Weights of a small GPT-style language model, trained from scratch on English Wikipedia: LayerNorm before each block.
Each number is 128 + 24 x the weight over its row's rms, rounded and kept within 0 to 255. Layers, rows and columns count from 0. Numbers have three digits each. The size before them is the row's rms in percent of the matrix's.

# q: layer 3 attention query, 128x320, rms 0.0818, rows 0-63, columns 128-159
# k: layer 3 attention key, 128x320, rms 0.0787, rows 0-63, columns 128-159
# v: layer 3 attention value, 128x320, rms 0.0658, rows 0-19, columns 128-159
# o: layer 3 attention output (transposed), 128x320, rms 0.392, rows 0-19, columns 128-159
q0 070:120122060090159127127118118138112154089124105087129122168094161111121153053168138112135108086167
k0 070:169140155110104136156134084154127105165145108123127127113111082106141132158078124128152114149119
q1 065:124140130139097130129073159137124107116125103142127107091169121120121127118103146129101161109129
k1 063:117145135092157116125141124114139147113143184111131134140133158105159146130141127134155091105123
q2 066:140134079116158134122097136105114119095145098106089149117138144107107112102133143148124119160159
k2 068:139115186102156135148152097134167151109140122111116104126133122167115143128093118123147155127146
q3 062:132124058106138038117133127139121123119112147143122106111163146126083120105147141171114125124093
k3 061:095123138146121155166140119142151113160148087152094143109150131102106131109160109119118144096120
q4 062:131140131151140101088109124125072119103123150182139161126104134176094120153135157104125131136126
k4 065:109137160152096130139112154117168140137117135119113104096153141113144133101130121127123105151122
q5 061:092115108145138133125096161124139139127112148129155133137118147083121122117108118135102084115117
k5 065:154125096094154129121129109136138092122125110150119089116147106092137104106171102134088148126103
q6 069:116116141131128156148132133115070193134108163125162164099137112193151146156115137144111134108155
k6 072:129176087123110111114099134147156131105128132124120135115142100069142113099130111143123094157100
q7 066:152124122135109148120160085165143108124150103095120096166108108119174133138094103123135135100123
k7 066:117130136108134133156160112097129164085136111123122152135128149102105101150155121148131112120159
q8 066:130132113122119131078194099148119138125179145093155137130088111140103104132140153146159148120129
k8 069:121142164089130078172103153113146095137100140168130164121142144146128126164122125092094086130140
q9 065:151134123118109161160133127171099211122135138102146182098124144154135137123108119121107153157157
k9 063:128132162180119088104142133131181099152127140148120139142149104186110116104126140131118130122124
q10 064:135157136138122158116117124119140131145133145132133180110084159120126122146145140118144119087133
k10 070:110095155157157140142112192118097152126097107165089109139183126154113105127125070121117119134147
q11 066:112123123133137143124108160113132163166092154117111099118146119100128145076128119128099125109109
k11 072:111146093099146107163135104168137089121155117115086099117144115083133161143147107163107128127130
q12 064:146104102132118137135120141160115160114121067168137120137133116164131080169125106136142127128102
k12 065:111108161133082143139102124116130091139155166156127154108144121147133163113153174128126094090133
q13 059:115154095139096184124161143162115094134107158103166101113134150121132136156154151139113125124123
k13 063:125122108112153116133103077139086150150120142149101171131140131125132148163098130111121102148134
q14 066:127077109142123106133114138137137097161141115147116116163103128094117140144092150111114170150131
k14 064:149144111110115135115151124100136134122106165112167135125143132162127137142150109126134096076118
q15 066:151122109110141131085131115102149152146165119159134078119155157153113119161156118120112119165154
k15 070:133159133139132134141161116136127077120106139109130153093097107097133158105091117160145139151104
q16 063:117119137152192094138129139122147151170160115138146154087146141116154102132113137148132125060118
k16 066:142136110081124126161085161144129163105119134133123148117115119104125127126130145080103132131143
q17 066:106121113156102125158127144172161146168142140128103116146137127122127132130133162139123141123112
k17 068:124167151097143117112124147086132101139091124113126129091125112135143141148089122123102116144115
q18 062:128108129177110132119112120109125146116128136091133146129150095149139145094107135126127105145144
k18 060:139111114089126115122117132155133079086115109177127147131138147129126121164113128108105148119119
q19 063:155136145139147129130118134098101153113107117132104139135073077143142127090142117125145123145124
k19 063:141127160154102133155128131169118136129139141137157115134176125172120122145111165101153152137112
q20 069:110112158098134160132200104125182117163163113114136086187113089106118144134138117131166163148112
k20 070:146160132128140121101154175150080132123122107153128168142124108174137109150100161148138136153132
q21 066:127122118126124139143127125167099104148136145103136133140119118145120144136135136154166091154156
k21 063:108103135118110152121135142102153115118085146129161142163122098124139086093129136135087141115136
q22 063:097149156104137121088144117104107110152153134097129178138116122133146108136137159158105109140145
k22 066:140147128160093145183085189142138159142098120137152137118165131085122109154149107147113118082100
q23 065:131156120146127139110094156149102103153115126135169129131141131128121103131105141103111107090165
k23 065:125122148118119073142137106097158132065124122141121111089163156143143102093123105142135089131101
q24 066:142133129152141145097140131155128135125144127105184140125096133130155107120109115158158112091158
k24 065:109108134158065133112123112124118142136136148172127159091139125099136140117149145117150105115103
q25 067:125148150134167119158114147107140163128153122105093142136139137137137140109146151095142127148137
k25 065:124099116125120122117121142153103110151137180165150111115150113102171094104150112131154116156153
q26 065:110150106116109121144124116155172131129114151171145142087134106096135090116089141128093134132170
k26 067:132092139143113160148123118126056133123097138115180152130142156138145150152136118111121122162128
q27 072:137119096110123148137136076103142120143158098101133043146147124122095173113130148159143145094136
k27 072:147169169124140146142161146124120092111131109119120171126101105151148135131145121125162121157165
q28 067:102113152125085108127095129131118134125115136171141147099133123112119116123133127092082133062098
k28 065:147130120129158115097119119137155096133127136106131113165159197088118163118114138126140131161174
q29 067:131129126159158143122092113109144143080130120080115132123082131097134158122127095099137145137135
k29 068:139113164117077147086178096145111105143131135109135132143171121160134126144139140160136118121140
q30 068:113139116078089127097138128130155093124146082134100089187111121128074138140126088158155144101156
k30 071:158132198149160092124134101156104130113144105122114144134150122142137134168141163081135128144142
q31 064:139133132169115157120111128108108112101074127116117121113119133151139079117108088147086109118118
k31 063:122090121119152144129102122134145141130145109144151096127160142117095171078158092102164125125125
q32 068:138125124143183080130177138153080105140161156151081075132154136133151155123107104137117164131104
k32 071:096182123128125138138143107098154127126123107117158121124122113094089131115130108137119074160147
q33 065:126093175144086104087139166105107141154139131120132181131147124130141116116087120105103129148102
k33 062:132147086127169161133083097178152158115085114144159124117136136138142145126135127165122143137164
q34 059:135180126122090137110158111138119147116128137112140101131125122090108151140108151128144158081142
k34 063:117108137084134150136111138133123100144137145127122170113127160144134142098111116130124084175099
q35 065:111134141148108089123090107119123128089117149133152130120123120149143116117166156146129114104159
k35 063:118140126120149144149153147150127117134106111105118123140154150106132161098130131097109154144120
q36 069:133129124085160123083186076122139138135164103094100100133143121132107132111112152108127139126107
k36 070:146136140141086166131131112118116105106090084153185212149109119158182102154138121148127108162147
q37 064:094127142130118115122138100127118126086124125110160112152141110136127077107136150122166148147151
k37 069:178151124154093191150142142145128123145103103123109133136109122154115155164132121152105133081108
q38 065:136115091155116150150090120105156161190133156127143141148124132093136114125115083151158163132124
k38 065:127099127105141094124139113168147126073106099135135088133159153141116140119155145134094111120106
q39 064:132136175163114118134139141127131093138135111108144092153115092150119129145140114143152117107092
k39 065:116147132097147152110105111165120128104119121113146178141130133112145128127142135143098116120150
q40 067:121126163087119119087180110157123118132154132061115141113124166161125141097124124117106129146128
k40 063:135117126154148122188113112153101140135137138134130152136118095140127129161142135141188119092127
q41 066:113179117105143085139118111155118102122127145052124133113095118114103146106114176141142153124111
k41 069:130112125137077185129183104150166183125123131160188146128096078117157088174129132119124119108123
q42 066:114092155147176125098135116124107100162105164139116129147144168097122198134133120102130137130127
k42 071:139167094110123127174169131159110140165183105088104098145117114126071091116126127127142148147117
q43 066:166129130104086122103169132154121109193120124141128173126124110104110118134123132113084137129137
k43 067:133095117124152086105077140128130154094116117140104128101135153149106110161182137105156119123145
q44 061:148158144114099097130107151137133111074140162143141129133117111140120118131120163149133111163118
k44 064:148116128119179153101121100093155125111101100134110132126123118135148170173109126110126148112120
q45 069:140153117146159096097107110183120139121084126103152125119163140138136126109102116152119103150161
k45 068:100108164112069142130121130058153102102121100164139129115114138146121149108166150132138110146099
q46 065:140147074126139097120121085130161118137152113110115112085116125159158162112129086139122133133146
k46 065:108131195141104148118160164117119095123112143138168126137114107136134126130101171120156130117173
q47 069:083136105148131117116166105113122113138187098089095115165132132156109114074140116107143177129133
k47 069:154138133124102129133153100133119130139126151141155143103097120132109131160130128151160064117125
q48 063:121125116111150133160154092117106152126134152123120149103163104124173126108149109123131110155137
k48 061:098114144125143126151105136136167114148171150171112072135162174140115160121130130116106114131159
q49 066:111168090112099123137126117137149132099116076115129089106137102113154131121147135113063146093124
k49 064:140115153109117096155134123146116093118166129126130123124124124159098106158103150171131111116095
q50 071:145114095109151069124066143167193120099128133141107086110144173104113117098119148118145117131151
k50 079:134118130119161149095176070079157151136175097128104082140151120115133172111127117139147157142145
q51 062:091161110104117145138111123087109123121139137133141148084104144132142148106124158105136131149155
k51 069:112107117119102145126161153158165063139101143089134097139144125077144124194132122134108112128133
q52 057:145071141151115119116101101132138118139197125109125144112172109117132095097111141139107162107154
k52 058:090158111115152109139092113148137127129094109124128082181128126100095157142156147148139109099165
q53 070:137153162123097141108147074125122122130117114161102128152116115122078179133112144139147133167110
k53 073:104143133164129123109112164130125133146134132127099144158095127244126099120106134125146139153115
q54 061:146115114066119100150149111113114119138076107134136129147108091132142147105085091135125117169174
k54 061:088118142170106155099125139137131121137130134132119099106132155123148109147128182162132103105095
q55 061:096130158133154156119117156121136118145097133082149109171174107135112143081132077088110160141163
k55 066:117162110121097141113184095131084120101116069153110145118096138124127132164151148149129148116097
q56 072:140136113143181146128119130145122130103176095129119105150096132123105165114128131157141131180174
k56 071:165119145124109117115154139105113127155127168127116149106143105145135080146133143103117178103096
q57 066:141150109157116094095159099154148154118194121147099104108130123140125172167147090134107113120133
k57 068:162110132119147140137143077082112092140105122123142124135100083147139119112143142164149141126140
q58 066:081081083094139098132124141119132122109097133136148083119117174133144160138172091137119122111164
k58 069:119155117111122146120155115136138128097168114079098140118133117134117127116089121135124114122078
q59 069:133130079105144121111147109147153132136116062112157123150105144066108108087150116151113150133093
k59 070:103152138114107157120169117155122132111142162119129141096105088155158166166094117127124119125166
q60 066:136140131104120115083161127143112097125125122116105153077079132105145093121113098116168129120111
k60 070:095134136138160156174110157091143093143140150123119102129116114169112132137136153128096140128115
q61 065:168112144144106136134121133151092158109132166106142153141124182135157100085125090121109120172120
k61 063:097088094130111150124106053089164092122112172170118107119152110121126138081116113135121127122167
q62 061:157078110122132184124107130120102085107154146133098138070153126145151164131107134115076104189117
k62 064:104162125124112095125149143135170161139109141096113142163111139097114105114108132132167114158129
q63 060:168106164125119118106128128124112089104119077126109166145146113134122105131169119122159126136142
k63 064:138115114121138149172135115138102178176149154151122128128114127120166132128084152121142097119098
v0 105:133145133131102125141151149154168092133100152148090179092110138188081145111168105133088145098142
o0 116:098127088122098139128163117142103137127089134153157114129118109083130082156115131156128095140133
v1 118:136105154156111121128091165159104092139139122131110147137118150085128097109149155155099148159111
o1 128:148131118083109152143139078097132172111093078123135123112115118147143159147146110121154119120144
v2 091:108134151117142116144172144101143084190101092093156147110133111156108157118158187107141127122133
o2 097:142128093139070137119069107150103150123118126123094111190142119130140120153147099126136144137120
v3 107:082125106172133154136096145093136141105139094084182119156111124135130141108127133134105091156114
o3 114:121154126115125090096134126107152121173141149105101146135114107140144124143135126133116160100117
v4 100:128098141129100129131099116144120124109143120131178127128106123123117137145094137177153103125156
o4 101:128173128132156126092102154125119155152174121122119082147122134147173124106132126105138143115103
v5 103:126141160077169103106157154148129138147125136118119131104148126145130145150178083103116093142153
o5 111:112110108179072134133097123160096129110141133142152131128120158129173125103096133135165112092095
v6 101:123102106145139126117127120173131145120119152073108177087161104137159097088153084136131125129129
o6 106:121152171091141136104122134110134078125115137134148091107149162129091165197093159133116136128161
v7 101:066127123112142118136108103095127108149125131147119081173114138150114100140188160106114110096169
o7 110:144129116187088137085151124138103132103128108134146167116160127122165148155107103155145132151098
v8 106:111170118116128136113135155115177108142145101078109146085078114083118102124128158104173104108127
o8 111:127065151149112089151103089113131140137125157085124124165130145181143121115143141134092142085118
v9 105:159170144143091123105088129142138165108137115112138117092110117123103156096111105211143085125136
o9 109:132074146114182143149220108103098120098128122124130163160158142137152109076131115070157110092121
v10 099:171111150113162109117134189144112072123138139113126143128140152097120125148146118110148136156134
o10 102:144138177117127145132107102109131178112100116163150134099075106142127131110155135108132112100130
v11 109:088126146079112118131139141155143116171145107079125141106099090135168150099145119164119090143120
o11 115:135164125176119112095140115101131143110124120138132100145171122125091092163119097116149139113137
v12 102:162100123149098120100119130137130144138114103122093125118111129143161149128141139143061146102137
o12 107:109110078129100118122106130153120104144169105111141140126118136109104122113125130142190102089148
v13 108:121153169124136123080148165137109141142130171115150140094181103129100092174129118082165122146134
o13 111:112109137147153173154131105125120139106121148137138121123069145112155156130111135170141129136124
v14 102:121109073088103145136130138093147123157132148104093112106109144108180094110115133110150131103141
o14 106:151141140197130094143148129105140134106121125129148149142139129118081152162134131136149139127120
v15 102:130128105147095141124126138124065164109149150130148117138130107114155152098120119099066149123161
o15 108:149139112106159118168127088135164092132097110122122149136137129127091107130128124096166145106094
v16 109:064132090119143134152134148107122136122150121172133136111150145116134104155173171096116112121120
o16 113:147144138180103130095146120123112121092110134108152096116112119154127099113106095147126159129075
v17 099:141147153107142133134126154150139146142130102095121134100131163117083107171108129114161164122134
o17 102:096122132116116124148154120137175124083121159124139102136123118111154154105127113145104115124153
v18 102:118106108150158149143123146149113139116132129131181120113131137092131149141141162169127174121163
o18 107:127154138098151108131149103114150142109118132110108134179162125114138097126137073087151074120120
v19 105:099108138122158104152142105115106078108152104190118110177125154104100090139133134131103159097117
o19 117:135136097135123131121127137154166173140124132102106169132133090124150117111117131123153094118151